config.yaml
head_dim: 32
norm: "rmsnorm"
rope_base: 5130.0
tie_embeddings: false
init_std_up: 0.0442
init_std_down: 0.0
lr_head: 0.00473
dataset: "wikipedia_en"
Each number is 128 + 24 x the weight over its row's rms, rounded and kept within 0 to 255. Layers, rows and columns count from 0. Numbers have three digits each. The size before them is the row's rms in percent of the matrix's.

# gate: layer 2 MLP gate, 320x128, rms 0.3, rows 195-261, columns 64-127
# up: layer 2 MLP up, 320x128, rms 0.283, rows 195-261, columns 64-127
# down: layer 2 MLP down (transposed), 320x128, rms 0.267, rows 195-260, columns 64-127
gate195 089:137113104133139165128142135148124153101126147144120178123110152129161155137073125106086108119118154141101122134100160110155126116144133119117120103105142125145108115106163143097125063096117116
up195 097:126078132156119121180141150125119130159132137114116080142115109132125096123112143138141133070085126159123128149153109150088112114116159147158116095142093185133145121112114118119108185098133079
down195 102:127116162113101131150113139135154160128111101098111154124142101151102042176117156131143119123107147086152125120162127129140058113126091137121111166145112123161164108113115115101135135122126132
gate196 105:128125150099113116147104140156135107165159111116102114121127098169110098139106170134121168178132138121094130124143109126102170129110126156157129078137205145083143170123136140108115101114133109
up196 116:113139119154131120174124115115122141099161124165114109130118111158137114080120085119140177186110139107120156134083133114118130139092138131154156115114119088128084116142143147148191122112110163
down196 098:120169141157157114105089127109117101140127107146113151159173114097165127140150104100134126088138097137135158166145101131117091141107116093163109151091133065134154128150138133125134100151148169
gate197 116:130102148129104124093086127162138159133113144143147085099107088132172115171091149124115161142129117103117100113116108153126169149131110131116077115157134126090146093146120154100129144110132158
up197 105:103118140122142122143173161121124106142115129150109156131117110137154129125180101146119134147125161134110146133156156123150094093140118117109111155125128173150126133117132094169134123149175142
down197 102:106146130133092163138114141118055152138096145081125110081110115117164122140171099107125147121120100158114099128136144135122110112130096131093082100098119135097145155169117129114134137145157150
gate198 102:134110176135118139104140113106127121130114090142126116134125131102156101109170136117138148117111110143123056118144126145121070069130133129126140117140120088198158127167144092173153127113133139
up198 103:134166107089112140136182155090102141130137127076095120129121117157112146135125134136127125126104113149070134118166112130101171139145124120138098093113161129101123146115074151084122121136102093
down198 106:086132097078101139157091149120106119112137181143126155160104115108141124141149124132137146157116134072086150112142163129109107148116111144080158196129122154131108155112099149140157140063111108
gate199 108:132107144128115146085138076096117108134122142125125089113094152106124128151077152107159154040087128125124127117116121139121130136164155164099155108113118114120130133127115122074114109118108132
up199 103:145118163170143139112144139114155143128117093093115137112110136169121110111142139155160103172139135083141123100125111152136143097106131165118076139106137116158161183088126142167089157170142095
down199 103:125141118126142109133097175159140129124143125098139148119141142144202115122110112113079159110175106131155114135168148134144123090130158085159130120118154136109135178101072106130127150134157149
gate200 099:128128098089140090108120136132149164140113121120132133141106140126120069105134137124125145121152094091142148112143133132118125108097106144125123147113145087108130123119136144149140072137108071
up200 094:151116123126126120131100165132139120130166121117152099102152115135121151151131132153140109144097132145151154156137158115115103115146125104154132148092127125120155129163111101150122153140156205
down200 093:117151137102095112139099114118125125120152122133120109097134156122131152104126131104152208123124123125140126096120164116105065112183144134146121125129153130117122092126135138106135124120163120
gate201 088:171075104146122200185118149087093117156136110116149107135129136143134133113131151082151132148121126134159118129148134129142091134150152142120160093126143099103088125125166109157138107110132131
up201 087:149185168132144128128145156153154117116102137171114144134124109129131133169138102178164114156099161101082125099119140124109111121117153111134092161107144194169159143122084142098098117145119141
down201 093:121122085124127148102124151123132105077144110140099166143123167166127097090109113142112084162076117126134176150096113159143107108147119147084131100134114138130137146114098150119114074125127121
gate202 097:107088122154142098180126133143174157122159123141125161092124146157129145136160099134117159144130117171122159121135127159130141152156135142142119148087138109145132126107143122110139151135120125
up202 099:178100128126109056113085117119093144127125142154151143160120106135161133135132155096124139110087130090116139151151154140128105151164130155142178134123133152126089112139125112141125110120167114
down202 098:117130144144160093124106145147148103153133098117060084163150159110140112127109132138135133140133150123139099135138135125130112134171141149149157140161178148101130141121090140186132092111136061
gate203 094:095133160081129087138121107101102129139115104135140094163115081150144077127093077129129105117146111140126121124103114165129104113125135074157107143139133119096163162074146146117197129107115158
up203 107:135087110165135121130182147129139111119144145122078125099164076141115181182150114150148108124101121153132134150159103130122113145106139140106157137126148150149091141165130111101094125126147146
down203 104:177067150171112147132131169154182153112104167132087161100118149130127162118182131111118153118083160144112141171135119118154108170143118146142103118116139137123160127156124118094122157152157115
gate204 104:118110115121129098128119126126161127148151116114127092112150099158126092120124170126140161138165103089116103084116139105111153117167086124086114126118111140119160107140123139139165140180110123
up204 103:124130141106112117121146166113087113135113138150148174155136140184076127123118107124150121112113174163169143132139076135097137159139147151097138097116122161106085127099123145120077131099097123
down204 091:127152125128129162135123117152084109115093114103138083114122110190136117169143118127128114110090154164095123122119152090142092138099154158150124110115098159139125121173039137104127134135113109
gate205 109:095070153143143139117109120135147125098144109127121118115090133127106114094126096118116100136114141138146165084136142132154093089133136074133118134131129119134128132110138132153119147118135186
up205 109:097094166140162152121138105088111137114121091163089104118133105145124136093100089121108114131116127121119148121138085174125104122169097123107102122116131139151082144116139126131137132146130198
down205 108:133137148134153158103074093112129190089125166152120146130093134159118120116106081155119134145112131142149126189134137129142125120137129132118170116116119135121066102139151144122102112115132155
gate206 094:137084111114121080120094105151155143101144125107121154115133160148103141127138103128132151129169127134168157133095139127074131161128141158138143104119145105150106118169119184084165075134082118
up206 092:122140132115176147149152144109132114166093094099093095129125121102135145110108136120100079165140130144121124157111180165132146110145161104125093137100135154168138153114136118168069129163127125
down206 096:141129127204126133158170123137161147142099127131092101117134103110118133139140085110110121121118166087140113112129122156124169123117119108144075103111140123123113130132109150113105067121133110
gate207 117:121121178142147118112109126129112117139116113111142125162103141095111138116179130135120163087166167136109117108101139129128158126099122074133145152137138073114137117156109121110159103154175130
up207 117:109163091129140158131141116139099102120139135130134140134105113139169137099129115153135115127100083161098183130108101143118106117150117124136122121150068132136158100109131079113130115097155159
down207 111:117154153104134101136130120146155101088107156119134161155141162159048131100071141128102096149122127158127131126171171155117131151148137127126107131109131147128144136089113072138107139107099143
gate208 099:122096106197132097107121103123149132117168101131133132137165167152092058128173135119121140113119111104130106104118099116094137103183144146103127151119167119168119101105153138138118110105102129
up208 099:075128102107150151120111117126141136110150139114160141127124145137130131129110117150131123118129112110184141125130155102141109166052111125143114114099144127075194152105093102107121146123124187
down208 098:134133152128115122112124171111121108141118174096176152152124091151148115202124174075147151157123141182105118140090134156103089106111100137155152091128123191110125166094106118096113076104171115
gate209 091:090150132145108155139112129164121120134119143166101117142128129063129132086113102139133116142182104126111122116145118160156079138107119083143101121138141131147163134180107148111137111147142145
up209 094:156140093123162157125138175141108161166137115118128111142113127125120128090092124133089118093154102137125158106136122167091122151108159099125158087141135107126108111088105113151117116100159129
down209 095:145166125112189108135084157098151118150171127159162150106109151103116146119129136123128192108151112147140144119120151184116107151131187130140109147124114113112090131103138107122116153121142109
gate210 099:121201127100105131150122124144191107103112098137091100129136133115115106106118092107098101137171145126150123124103123168138125137169131127155128125110168143158152128097148157136155136130110146
up210 103:132124108154140067125149141084100091136135131154142131152153146142168115101125167126166113128113095120109171131102130109129112097120180118144117127120104106121092088133109153125117125122128082
down210 096:158091149101158148129157143149101148119153134101110107142126139095155137111103140102095179103153111114153108105094142113128149141150116126153098115153162136134098126101138126157114145154113120
gate211 106:082104118127174125137093126176143173160107100126101091123130094134118083157185119149130112137135125148089114094135141131174130155144139093155107146119134136161187112124129116122114130133141126
up211 103:115094150114129120153148163105143126136116107145152109090129113111148101134156115116118124127130131109093114146144104131161111104124171148136146139150118142139142137132177138173170138150161143
down211 106:155121189146123107125116138095153143130117140130137135116166118130122156120151100142136141158131125143147152154130125123144111133155193132117148109131102122129124142123170111119156128114137128
gate212 085:140115126105136120124143116115137174136140150158117128140104131142102127109124096115117169124155145110113146133137104116104180103096128120126131129127146103169161168167148210092143084161121128
up212 085:196150151113163085154130149103138183176124126145128126143122132138110164098098123127147131127136120116120119122094108100115150116116186129113145125099100092146186117113178167103101114160099139
down212 088:181147122119102144123135142162120106151149067123154156120175083094108128119092116112171101164158179176117157133143151119114139139124164128131129127146095130102151135155163110122099144133097157
gate213 099:104128103141124128127146120113132136147097130090150103118096134134102116082097134106089177126147151110141123102144117093120175128150098073120119086120129066120128148098112124116107145166144087
up213 094:149145142179157133099102115145101084161141095134138101132148126136123072112154188130089110084122158136131125148146099090097083114148116126069081117112106151156159103120171111135090160159151143
down213 100:123117104169152086138165092090124122129108127136158169120133105120102126124112172123144134143153128136147144142125133119122087144147103113107137134088073133140160125106150114130113185107191143
gate214 086:136117135141094076098137131142147128102089160186102130037129117105108146117148114122145124151164152166119135148084129138134137150181134125093129127109083127151109168130131146139148103143124179
up214 091:149135137112143087151131147149145129116141160127150179089075099094101151138152090131154110131137139131133130161067120130105136137145125110085100120119111150142138092159111137127153117120107158
down214 091:103165149141140124130129099162121103138135087109127108087145137129113100167104105106106087134105107092128145129120155108165086147134150119147171136135162111131115154102184120153118138093114130
gate215 097:140159161134130083130131150173130098154114110115122103132154129166135112086121143094138159092137124158199111150146091157136130122119128164117101133137136160115100118096148164111144127101143099
up215 097:109113164096122137114143134125147114111079112160126175133090131094150087130094167088101094143115151153073146155106126124114118129084134151136128099121129142116106140117178152130104166094144142
down215 102:174127111152090109140152114110145156139134134106102132149107159126133130137131129110122200086111150169083115115147100152119148142178123134133070149168111124108140130113159109150098159145095128
gate216 101:092137113116147094112133106124174135117088159143103126155111160127147081122123131129115132078141085115157109117103115112136133132151097113093105093151105162122135146126153132107102113150107120
up216 104:105154107114127138166080165111116139152124166101168141146096118117148158136072138123146123147106093144167096123133112118135152108131090127108125133143159143139123133123136118108128134143120135
down216 099:152137141111144145154142107140178100172135147121143121155088115120141093112164122098156069119131098092136154165138105101111152132137133153142166125127123130102140115174090129109112127099139127
gate217 093:107137161116127073148119131129120137142128144121149085132120112168116136143146153117154174115105124102126083095117120111124131095174115150101120139150114132154131158123084126125149115160119115
up217 088:095118123148119105145122137123122100138141125139167108134155075143084159090132136136129128140084124142146102067129157117115114124148107137130112144161164117161154143142127150129149128202124107
down217 088:118092151121097103163123139140127096166145127141131142182146115163123118132150155101134113091153127142115149131100168154148155182153149155115160137118109111133143134124079116144107181145155161
gate218 098:095142133077123115134194129140176130135104164102112163160151154084184122135112163119135133118140137153134109080144165130110106156140111126138151115127132100106112090122124159108090111136134089
up218 098:103132118099151112173132124112124137125206093108139143139132103097149173162109188155135130179147153127136116178143134151121145141139153120158140116139100121133097141132105148131093086106123104
down218 099:154109130166117164141107111139196109117115105105138167152109087127147150109134134155148123166113148149130153110138109150141128188140157127102123146150149140121127084130131119120182120124111126
gate219 119:105116102111156147143102117125118164104112113096090100150111152112127106093083098129125145121132159129087121091119097116127139105116086092110131096128134111158157119093151120105094125147144163
up219 121:109152121147107162159184114145161131126129154112147145137162113151192128129109157123108099126180133116150139123140136134145124106109125132103098126138143103129123135124107169095179119130112095
down219 116:173120158161116170158127121132147110115121170117158085077128105111170107143119144118143114129151139108137112130116116172130125153100167184102125150124175130142154137109141133115136134113129115
gate220 097:154149177130107118130147094110128118141106108137164129133064132080127114150119082127152115105166095126145148134110089111105153115134113129149123129139166085104186118108110099121162121137109117
up220 104:108140136111089106135126130081134101162118139142114130094064107129124112116093108162134102121133103103134124109110128109117083151116112158162105094094123150099147115088112102176130130094105128
down220 106:170105144130170102071185096141129087096154164134146114136104107118120078096098114132133086114156127088124166123141131075114128107160133142138172125121131134128103118130161134154119142126106110
gate221 093:079120105134078136156119089145142120151166167166112167124088097156147136158114123131143121097090189114151142141126091108134092105096089121122119132118104112145158148134151112089088139133155114
up221 094:181114128124104133138112152098051133129129108178129080111082156091138124106112140123141156148126098154130069139110135109131152122120133184130122165120128157141136112122132106158108102131171163
down221 094:146132122126105166109121103121141104084140106108132160127073144143150116106122129091144144103104111118095110140123129131143092079090115149129135116093109148084102115147105120092143114114153140
gate222 097:076109162131103144128100146109145129113153108130095159122142103114148141163120116101081160183129119131125143101098125163152108127187126099154129106148144159094151127105111105158151140132130133
up222 090:125111132151129085103084125138142131100158115114090131119111148102129136123130094110130123165101116132146104066118097154092127141159137084149142117145152133116114134130120133148120157149149134
down222 104:142135117119104122075130111140228127133131085084113162120144149102087147134096096103140158123172134110121155140157094181091167130133126112156149147104111146100123107142149095125108138088155131
gate223 093:115093121121145102115114125176129161097102128160150118083112125128116136093121116158107099107148075124125137110137097152178125144102098149157130105089087148130125066082139135128143099123127137
up223 089:120105149125169133140175135160169087148124125109143115122127124113103170130157119133106121091135111148176154111169124127112103147172111156123158083143146154157153144133159117132160118127170179
down223 092:142144090131128153160149115176124101089120152139101131074102106119107059139133113096116104126113116141138188109141146103093077108161122146118141134100164121086142092128157119116123116119150153
gate224 106:108132098143154133137100086160171146134137132139145098120096105145149105154088145107123116128148140107091124137134142118166150123144149143129135169175124129111128136095104142108122095173162159
up224 109:131133138115143142169164137152120101141106127106121078163110138127160162145134142116093106147099123164117162159135111114095140139172196113123135129112158160137102140160157115111095119140170120
down224 100:128119167130154098134148120169213110160127114115174136150130108131150142152143124105170137158087150126149093125149151125108135110155131160148200116150095108128135128140135161113094136161108177
gate225 087:111129177108140112119100105169139134123153177134133114148106123161118129102171161090165116108105122117101143107108115131146131095108116130171123163125091174127219149087116096093168153112125160
up225 092:118140107103140162101119120133074096080112150099115111136161091110133090122118144129124151132118156145093122131132111139124137110161122163153126132159114141137105179123152083137108147136136122
down225 087:109115142130154094131143138132117142084166122165123165117125134133106117096116090100130128149148163132154087143144174140185144092132152122116132149111162136131115121164113124141102140124167145
gate226 091:111135156115168139117102121158104107121200137131103133152094103146113145150123123134099138107176122121141151105112155149157129114082102145120149147152172137121130130124144086131140154168130135
up226 091:149123164094133122175115125062134141179142157120104169127138117130133103132117129117116133131144132152136115134094136103147110100133159067137134086134085098159075111156137149135108147108139161
down226 095:108112097129094102137115131106139174156157127143110113126157143138142138124159137127161149145130171129153140139147087126154136125136117143111155079150100143121209100103146114089124144156090143
gate227 105:086121132145111144148135133131120163087133132114135108114112157138118067141119106101149153126133067095104090127134104099118131103134131138126119129132112072147148139120135128106109117152118163
up227 099:124098157110118143114132090115127091071140126118114100137160065098163147134133153132177168132131119126144119116127104123094151134134146125150113132161077102085154102136131151104144099110151147
down227 103:132105098107114097141106155127153108126154103091114152128144159156101138093110135101136148134158102137117119130132163135115143133136089143132099134127166112182129158110129143138113124111100126
gate228 088:129176123130140135113165129144098139121131120155097129116113161158119101104125100133108122122120141148126163096119146133109120111129139141107172101122099167150127111163134114104113160137140163
up228 093:168136131137113143143130090172081139106134108078134107139113149155135124146119149157186135063144086107132126097125097097119163135149152068108104147122122150117164117160109109113107147123145131
down228 094:188114099144133122158098110124138151150154086137187109101122122119102138130146104156135113090130110097163126160117144160114134140125140145102131149106142087139127092160095080103140156109100073
gate229 111:076155123110101185147131118123133132106123110098097088134130112153121095129139209118115091112168159091104104110105139124149098133127105099135119092141142135135171132130122132104053134146139149
up229 104:113152137163098126110084139055114151153096104173132142147094091108151122108098175145152069169132119105128123090113122103137126127135099093136179152138132129133106111103108129149105088157119113
down229 105:128137111117128147118111082078150120133144124127098190166166128130162124103161142144153101146182138118116104123133129123104140119113116087148152149138100100141114118102103135131161143122136139
gate230 097:151141120113124135116080110120160153128169100078124143141086125136162090113101132159130090109143120131096128133108108129171129107157055128131146143110153099106157123167136158126134096158121155
up230 094:132132130162157139119109145095165151118170118084133186142140151133142100143092170142103138146162124192112159122116117113127120129133081126120132142088131070107146116152116152130181119128115144
down230 096:118159133127145150131093126129121080158219124123091133122122174121084119132114152150109092136156123117114132135156153101117145121159109176124147165114122101093113137156146138111134173128075116
gate231 103:119158128141121153153125111127127112105156128096074117120100130163100087080126154148130134132125134122146133138091080113100121126176118125121136118110087140102108107120118155104092081121129117
up231 102:085118146134158128131080116145129128104137147088069109121144148077143099107144127139134157149144143121136107142116141087147169157125099145162145115152133100072127097134154085135161091135136134
down231 104:115094140143113120086086085155093103179151119105104129143138152146082117099108153100164136187142151082112147105111142113072141128135126132117152150098116115129159122144141138101152172137091105
gate232 109:088067102111116164140118101120109095126116135189113116124106137090084127115110148130111151100098165126096130128157125116131073119129149163115135131100102140134118112148147141110122088123160146
up232 120:131132107138141132130161112153146136115152134146125129096191133130121156156114144101135118166132123125140149107083141130132143121143195155164115097123132147136160158113096101124159137115066124
down232 113:129149168107133120123149118157116099181154145141092124127112110105142111144144146087113119160148059164152141095096155107124143139101106140157123129164087141132148151056113110138126153123104120
gate233 101:103141130110091163147096083135141091144115129134130121078166124136144091158114132109082112167107128144105134136132138093138122112173158116121124150123114120099099143137151161127132149172101166
up233 094:150116112101125132129125111108131103119091137166089136129138174133132148125100143145136132119076126159112122152121152123103122156149139122139153182111105086179145131186096131164109134136163119
down233 095:111145145140141136115115127165127120130119089152157190126117134125167126139150114095112147079145178180131131155095123067080108172112166143152081116153129142130115140117117099146119175150127114
gate234 090:096124142153126182106116100145132121162154146153124162122118082127141119123114110136107133152161094115145103097119121167145145143109153110110120124173102122119146128121061129127099097083178146
up234 087:169092098113169078122131148138163137136119149174115073150094135133120153154135161112186134100118081115101157128161127173138098096105113154096122120102114126147129147114106137174130136164132118
down234 091:127087123125108122057173124131138115101105137099140107121116120126128138151161157113142117104129132106124172151150154118126095116127135141122086164113164152170131107134109167132149119162090127
gate235 089:094121104132129149125098130125109120080138157158138125081094151117153129117131109120153183133109092170137099130111121137155132197116129129132146103123141138122150134139138132116126117094122148
up235 092:131105128104135136148103118112114116144152127140118102126058125113135138160167144138129131112144102080106115126111148118120109122068135115091123136146157129142122144168121115122152108131135146
down235 092:117121110111147101124130120122141107113132110124158119122118151136097144151114105098156198115128126117191147118122049131121146125141123139111142121132134165143140143137152138124166139179112103
gate236 093:102136157147089171132132086101142110119131102175141156124114132089099155134126123116119109083142126148118116132123150128157066074102109111130102126135094100118139125103121134155146153111122098
up236 092:135141126097124135162129160128090145136129141143164128119157139101086156104118153129157139145139136117113147150133148094115078144137162141135130093155151116152118166148132109151101091113163109
down236 092:103112100117109136125139131121101102129138157107071130143136121138113120174136120143126044149112144098125142138111154152091132146149143121139151187130162133140128180125093137106128128188172105
gate237 113:094105151154106111109152103142137110127105102121122115106140097113129104160140165140157129060111063113126106119120075101132139123115121115100116162142115165142146102118103095111080131142127106
up237 110:142136148154128131150190140134133126122106132118098117104136146135092162168188125112111130133147131136146172133144120148105128136115143170137153139120160141160130130119175111110183136163163107
down237 107:098111153170091135094124126114139100094137120100114133139087062063115141164164121149121092137099105105105135136141141107123108113128118144074109137089170166106123131123181171151146178128140129
gate238 104:134128094148098135119125156112127122167143128122143110132097151046083104150141117136145183135137119133143142145132108115115144096161137137111134142090120135130120130115153102145124094161104125
up238 098:158100107119137133118113131143086134170084126103127140134097143149072128126144146139130127119149111115173137079155124119150136087111137152127109117123146111137142116116127109095091183169129155
down238 101:120121147186143123117122135155099116173119123124118137129102137130150143140099150126122127110140112167141149149116113120179103167172110148107122119097116160115124180159141127118113137148140121
gate239 108:115121090138082137077142118117142117147141133102134103126114137097108123144116171103100147126112200164117145143135148114142164165118118136149118096086147155122105087122130121104150114162091088
up239 101:110102133160137116120143113156138115109102117089138116155127126113119140072117170128137130133164117126163113175107124148117148149121136168149130053098142149133141131142152143087068149136138121
down239 104:124146125139094149125133128135128153129141110116100146113146090146085123111171113103126144084138144122149113143084146128160153172138112132143104116109145149119120129149131143143128089105121112
gate240 095:126128121120182140109107137084132119140117143103105121099162103143092146113114090069099182123128131100081096118122138161137180135128152114116104127109122129122140137147150137138136124107091149
up240 098:108111126124131160168155102139125115145143128133133116116146103132149123094123075125148135102139177098122151129171123177127126101115123132175142155115114127080140112152108110159104144140161127
down240 099:143125136141201121114097106129107113099139127110143125138158084101162079100159176129130135159126083105177148117162124169132103134151139115159113145114135105125140134148138133133134130151134108
gate241 105:124124112103125112150136091157157136104131130151151138126165159130078122118073104126125112118126077110135141105110145134134126118148073154129129071149126053157137118107099167141151087088107149
up241 103:174167156118075162137128097119127137122117110142078145136150136123101144135097109110150125110154123145120126163155130122146152097161176157146162082141149088112127141071115143101160090118134110
down241 100:160134116119068137138115107116145109138060148177086145146139153098122133139123129100160102087144140157111151177097102108132147114114094115137123120157113107098103107139145133132105157106127086
gate242 110:163127135156110124110118119139107109125116136146114142131124112192135092103118150100131136118149144113117118077138124142108092127150140094116114126112123152177106110148133145139100122162087096
up242 107:151142127122093121071163145142083093136126118101105136079162144176115116143141113119173132130136111108142119121120136110089150108132126102136135091121162170172059150155102121135123137078104083
down242 108:107145076142133140133141169147119132128131145082126089089123172117136112177144139159110154118103108115143122152105112111103150137128148140140094104138166115123113118112187157135174157082110116
gate243 090:125129121117085105121145102142103117159150147177118111116113107164092140133093153085145168172087133107152135147115083136137118133146159163147116100128115124122131129090166106093131139119123128
up243 096:175122083124142199132106124115144156152126118140094071115122131168165101131154171142136119102140098122141043119113153148135125143145119133102119155124101146104114136160112146144161087094124134
down243 094:125130182112111117145132158147110155141160143163136111144115085094174116096145120121091171108129170112139142125131134121090112101139162128104127093127147109072118086140118139127125143118132135
gate244 097:151171148103145144161064141167111148120136149115146096157103127137130132123131129092116100117135094125120079128151104134116117127171164120135117111154076146144116085151103097162093081177156104
up244 105:129142183130139120158105121143115119134110185191120129138102146137111142125123142098137122082115120121117113138111153109099127126176165118135147152171113178155112168144131133117120133146111149
down244 105:156115149176140112139164134137175130132211140072112115146149128141111128152110138113096084089066125134159132106151140137125150141117170115154080152143123155157080182163153136103098138152110128
gate245 093:154142129124132130146166126083147123103138095130076166122131113141128151085107120130141185129109119160156130155104118135139179102154130124089148106105089135105100125158102161134083124128115119
up245 099:118095168124128123161161127146095150157128134096145128130110143125131164088136127139116114135140134087140136133152158123132134122162122117146178102145157139158129149101145169157118090134145126
down245 093:125153164146069147132113112120116150116184148167136116116142158086127168104119113127150132127137159159163114135108120126128111114108132149073153123122122159133094143082114125155118153158111092
gate246 097:124111164109061083124112117170108118110125148152106125114125152126100127089127087124149157116121099127139145131161130097147108153112155127120130133127139166120107156151126106099133094120116146
up246 093:096150105144141146110167133141131146143112130126124144127141168107139117131171060127130144103164136177151167113136103113141110128143111130124153128134117116104130164126120121111104137134132154
down246 097:122099119135137096130171120119123157116127069132119100147097144078139130110160077132119145168106138132103209101189144095099129113117144125111147187104087111118148146119114140155123136135112139
gate247 097:125165105117114093098118123121167156117105128083108114100144100142077110144147129133110165100138117121144124114084136133133159168123110102105103110152090109117137143108137151140100086124079126
up247 097:120138125112143122147149148110123145131143137201112146124107146076133116122095120141148160159110088087081135093089161148112172137107118164109175129128135146151125141136101102126141111116125153
down247 096:127119184153086164149123140128088140143135129115136132131099106126195195121063112118135114119129113129132155124112110149149116090116137125120126157152123140140100091119102142129141116087112126
gate248 124:147117130161121123124127158131133164166111098119152116131158130142136142107168137125094126123152150154133159122120151144158084095145160128098168125144164174065132115158130122079108109155127116
up248 128:099162115098139142155176129132123078126143136117129152138083146116132115137101132132168121108095132106148110157169103074098147115114102105134104129142153155125135130134125126165095126121139103
down248 110:162140134134128152125123084116127125161096174117104136114126165136126129139093115133118111119107092131131140131097105138120140093114119100138080098138159150118085124137074154176116134105145125
gate249 087:143119153093072148116097158136134141121124140136134104103111121121104164131158118142159151137107088096097144187097122155118123142134122171103133130106121118115130130116118149119129081095146173
up249 097:113101147100129098130123156117145146161108118125154120101130166155107138119105121088125119108113122123102106174101077115141116164123144129087110151135118141115081089129119102095140091128149171
down249 094:115083150116139110122103113154100151088176111088111152075135140156105177156107181148137126178107148148106088155139112081113141126125125159095150139154115118124193117155142135118121131111148144
gate250 093:133158127115087104127134120149158142115102100140155081126130150178155104121137154120161125128132112113125147134125101147149122133106133161172082159092128136107173133112156171083084140157156104
up250 095:111133097089095133134180132109135113193132129115128118091136147167107154106116144151149106164087089144208167125165122132156126123116115160102121144116122135095132110100131131132140109120092101
down250 096:128117103139104148136154209125111105173125099116152112109111098142111137147136129144152139136099108127158155134120142113158139131138112127131100170141133139096132153085148139162150115105119127
gate251 094:123172111146122139130115083125123110136122133107106089120130162145156109155138159131102142109131120132101121179159125104130162144151177155132107123127108110138148116129147106082129139107156106
up251 099:110116109118133098127119130154108148107120143073157171122146126140119119095144107139153112140140112142139110108125135064124125139153114085113128102134119130097110093078097138178142101123111091
down251 102:113097115135140157135092105162131165129155137140135154126145108135089104108125132091156164115132131085135148123106146146150145155103128107136154199164116129128149058059124129160133118115138150
gate252 102:104117110129170132101113150131106078167152112132135119136116106115133068162159132117111177138142139107108122146119077204117109175103142119138102128098119161139161090153133121112135123171187097
up252 110:146118165134105117130105107123150161124093093124098154149077111170098175133122139135157121190148120112129118159116149110162153161150133152139131102136145131130097135152134107094077132125121138
down252 111:137139113142082141145094122128089105173088129102090149118145149184087121102137152085146128164129087152122120154151151159150175136103128115136131098138188142122126124145155109129105114148114150
gate253 116:133110136130119157087120100150176136127120120104150112097106108144144122110121166145132156094147132124113155123106116129089147089201119107125096114132083136185138116112126104112128109167135135
up253 121:129107113145126159108149107096109160138109093075104094126170113159107101130136138125139128137147058137135129112150114109110141110147122131178128158126095117134166116114165131145142155138147166
down253 103:097075137130145117126177132121210130098132113127123146123157115142132145159146109149136144130095143106132118105169118128114144110219122128154164104149094120135123138136160149124138119125110152
gate254 093:126125133139137112097104105159151139170072108134145094103155120107160101157174134146147156132125110189095109158160144118096108127119157119176156130098112153129126143102113090148091088118137109
up254 094:124130106128112159160131123120146160122126113121104178136169107147079121121178106135066112172133127096142093107104154140120139089092140140122145138110123109096117137122157173129140115128126135
down254 095:112179187153102132113154141099108113149144143123119129128120097177131114158145138133110129164131120146134143134103170120156140164143116135156064123131149118123125173108131143164107090146146148
gate255 099:192142150134150145156099126136134155156185087111113112135113091132097149121167167132112134134144116137107131115114117151125090111173143125127155130106129123140151140120145140137159117158111113
up255 096:120163133109158133142160144120138149149112086129147120141138142113063154134167165142132075140149128130133121106152103122123101113166159156141145132118121134157153084144159125139104135178155138
down255 095:115120141164113127152070135112134111101123161095109150116121134145123149123137127122116088133149141185135116158139151131134142127111136095142235096136134102134139159089081128096104147132135149
gate256 089:160156136156152182126152102133107142129120135147076100124135152134139094124149107133125143136131143120148100131122118132127161088124084094129145100114151093118134157135105136135131099146123092
up256 097:112137067108117112105097122132156101095125090122129158135112104142125100121150127158176099135066122145069110121139174128101098152148138167137174116168113186132163079109137107101126137110123141
down256 096:105162127113104114152122087170146125132153157135120135142129159120107116153111161156142107148087099157082168093110161130089123127147121173114079125100109145125131104128109122147096114081141127
gate257 083:094097139113098122125145136131121135104122096123126154128093160174110129111130118108080153150132092140099131117175136126113089157132144138126110078164134126119113120120208108124142120129096119
up257 086:122162185109158114109149127090130137125157153114137120110145172158123124108134117118135135152100075142117114118148087105150165126133168106143123160103112122136119160142122135125161141145085098
down257 097:099143172122107150112121159103129084118144137086112161155129139111117164127153083107153184144133127130102149127141118105139128070123126117090130159078142113103130112113142184122125083062115104
gate258 101:113129123153127122134125125130183102114111125150159166091086146109166099163145131135097124111115157178113128164114158107147120142157133111113150118116111116103143090177123094140168144103133147
up258 100:157128103127137154154125146124113087094145087155104081155146164113111133097122138113156148119107130161110117155083163124142096139165138122125162121168098090149112098134129123142096131151154086
down258 101:090117107135165163160184121139117103153142117122078135137158081136165119160115195094110102120141112116125154132100131176123128144135105139138156175181099140126124110177126114167143135128127081
gate259 102:140098111163102140104125130089151141110108118143148098109146155110139121090134135110112152114119166148132109123124134127127137120175134113121141128101111129114141147091091148125135114137100125
up259 122:144137118127098170127120088121146132122109126124132137134144111080154105093100168159100065105122118134125163145131092082168090110148144087175157125121133135127112134110104163169156111116125128
down259 105:088147122122118123129124138141112165140110113128163107152146170133112130117160147150137168115148149129163156151135102116143139147100171144148116150122102152141157149167117074118139112142135114
gate260 085:133118123123117084113134157164124129106121168130114082124126070122159129103117157199157155118115141141135103091141107145141093113135095139110114137145130147062128120102148130083133146131143123
up260 091:144130176152161135139131080094154114112086127114131137104102127152082132127141159089139124131133188126127112107115131100080164156128148164132156158121193119116062108130140166106152103139144166
down260 096:128166143141126127113120125188124078139116136114161117112130146132126144122081097108086074088085152137151116069154129166106163109131140130115135142156145132106136100112131137127145137161125114
gate261 101:096095161136105116089122097130066154161134105104165147108070116142167129143046158087142149115117130140097133144135142102129130156093106107137084122115128114160122157117117130106177152135126116
up261 111:134119099100119118150109150103081107129078143120119152114166105128113137124101154091099166154104153127150149138163120067140143139144113124161138137095107147146119123122141117107142162139139089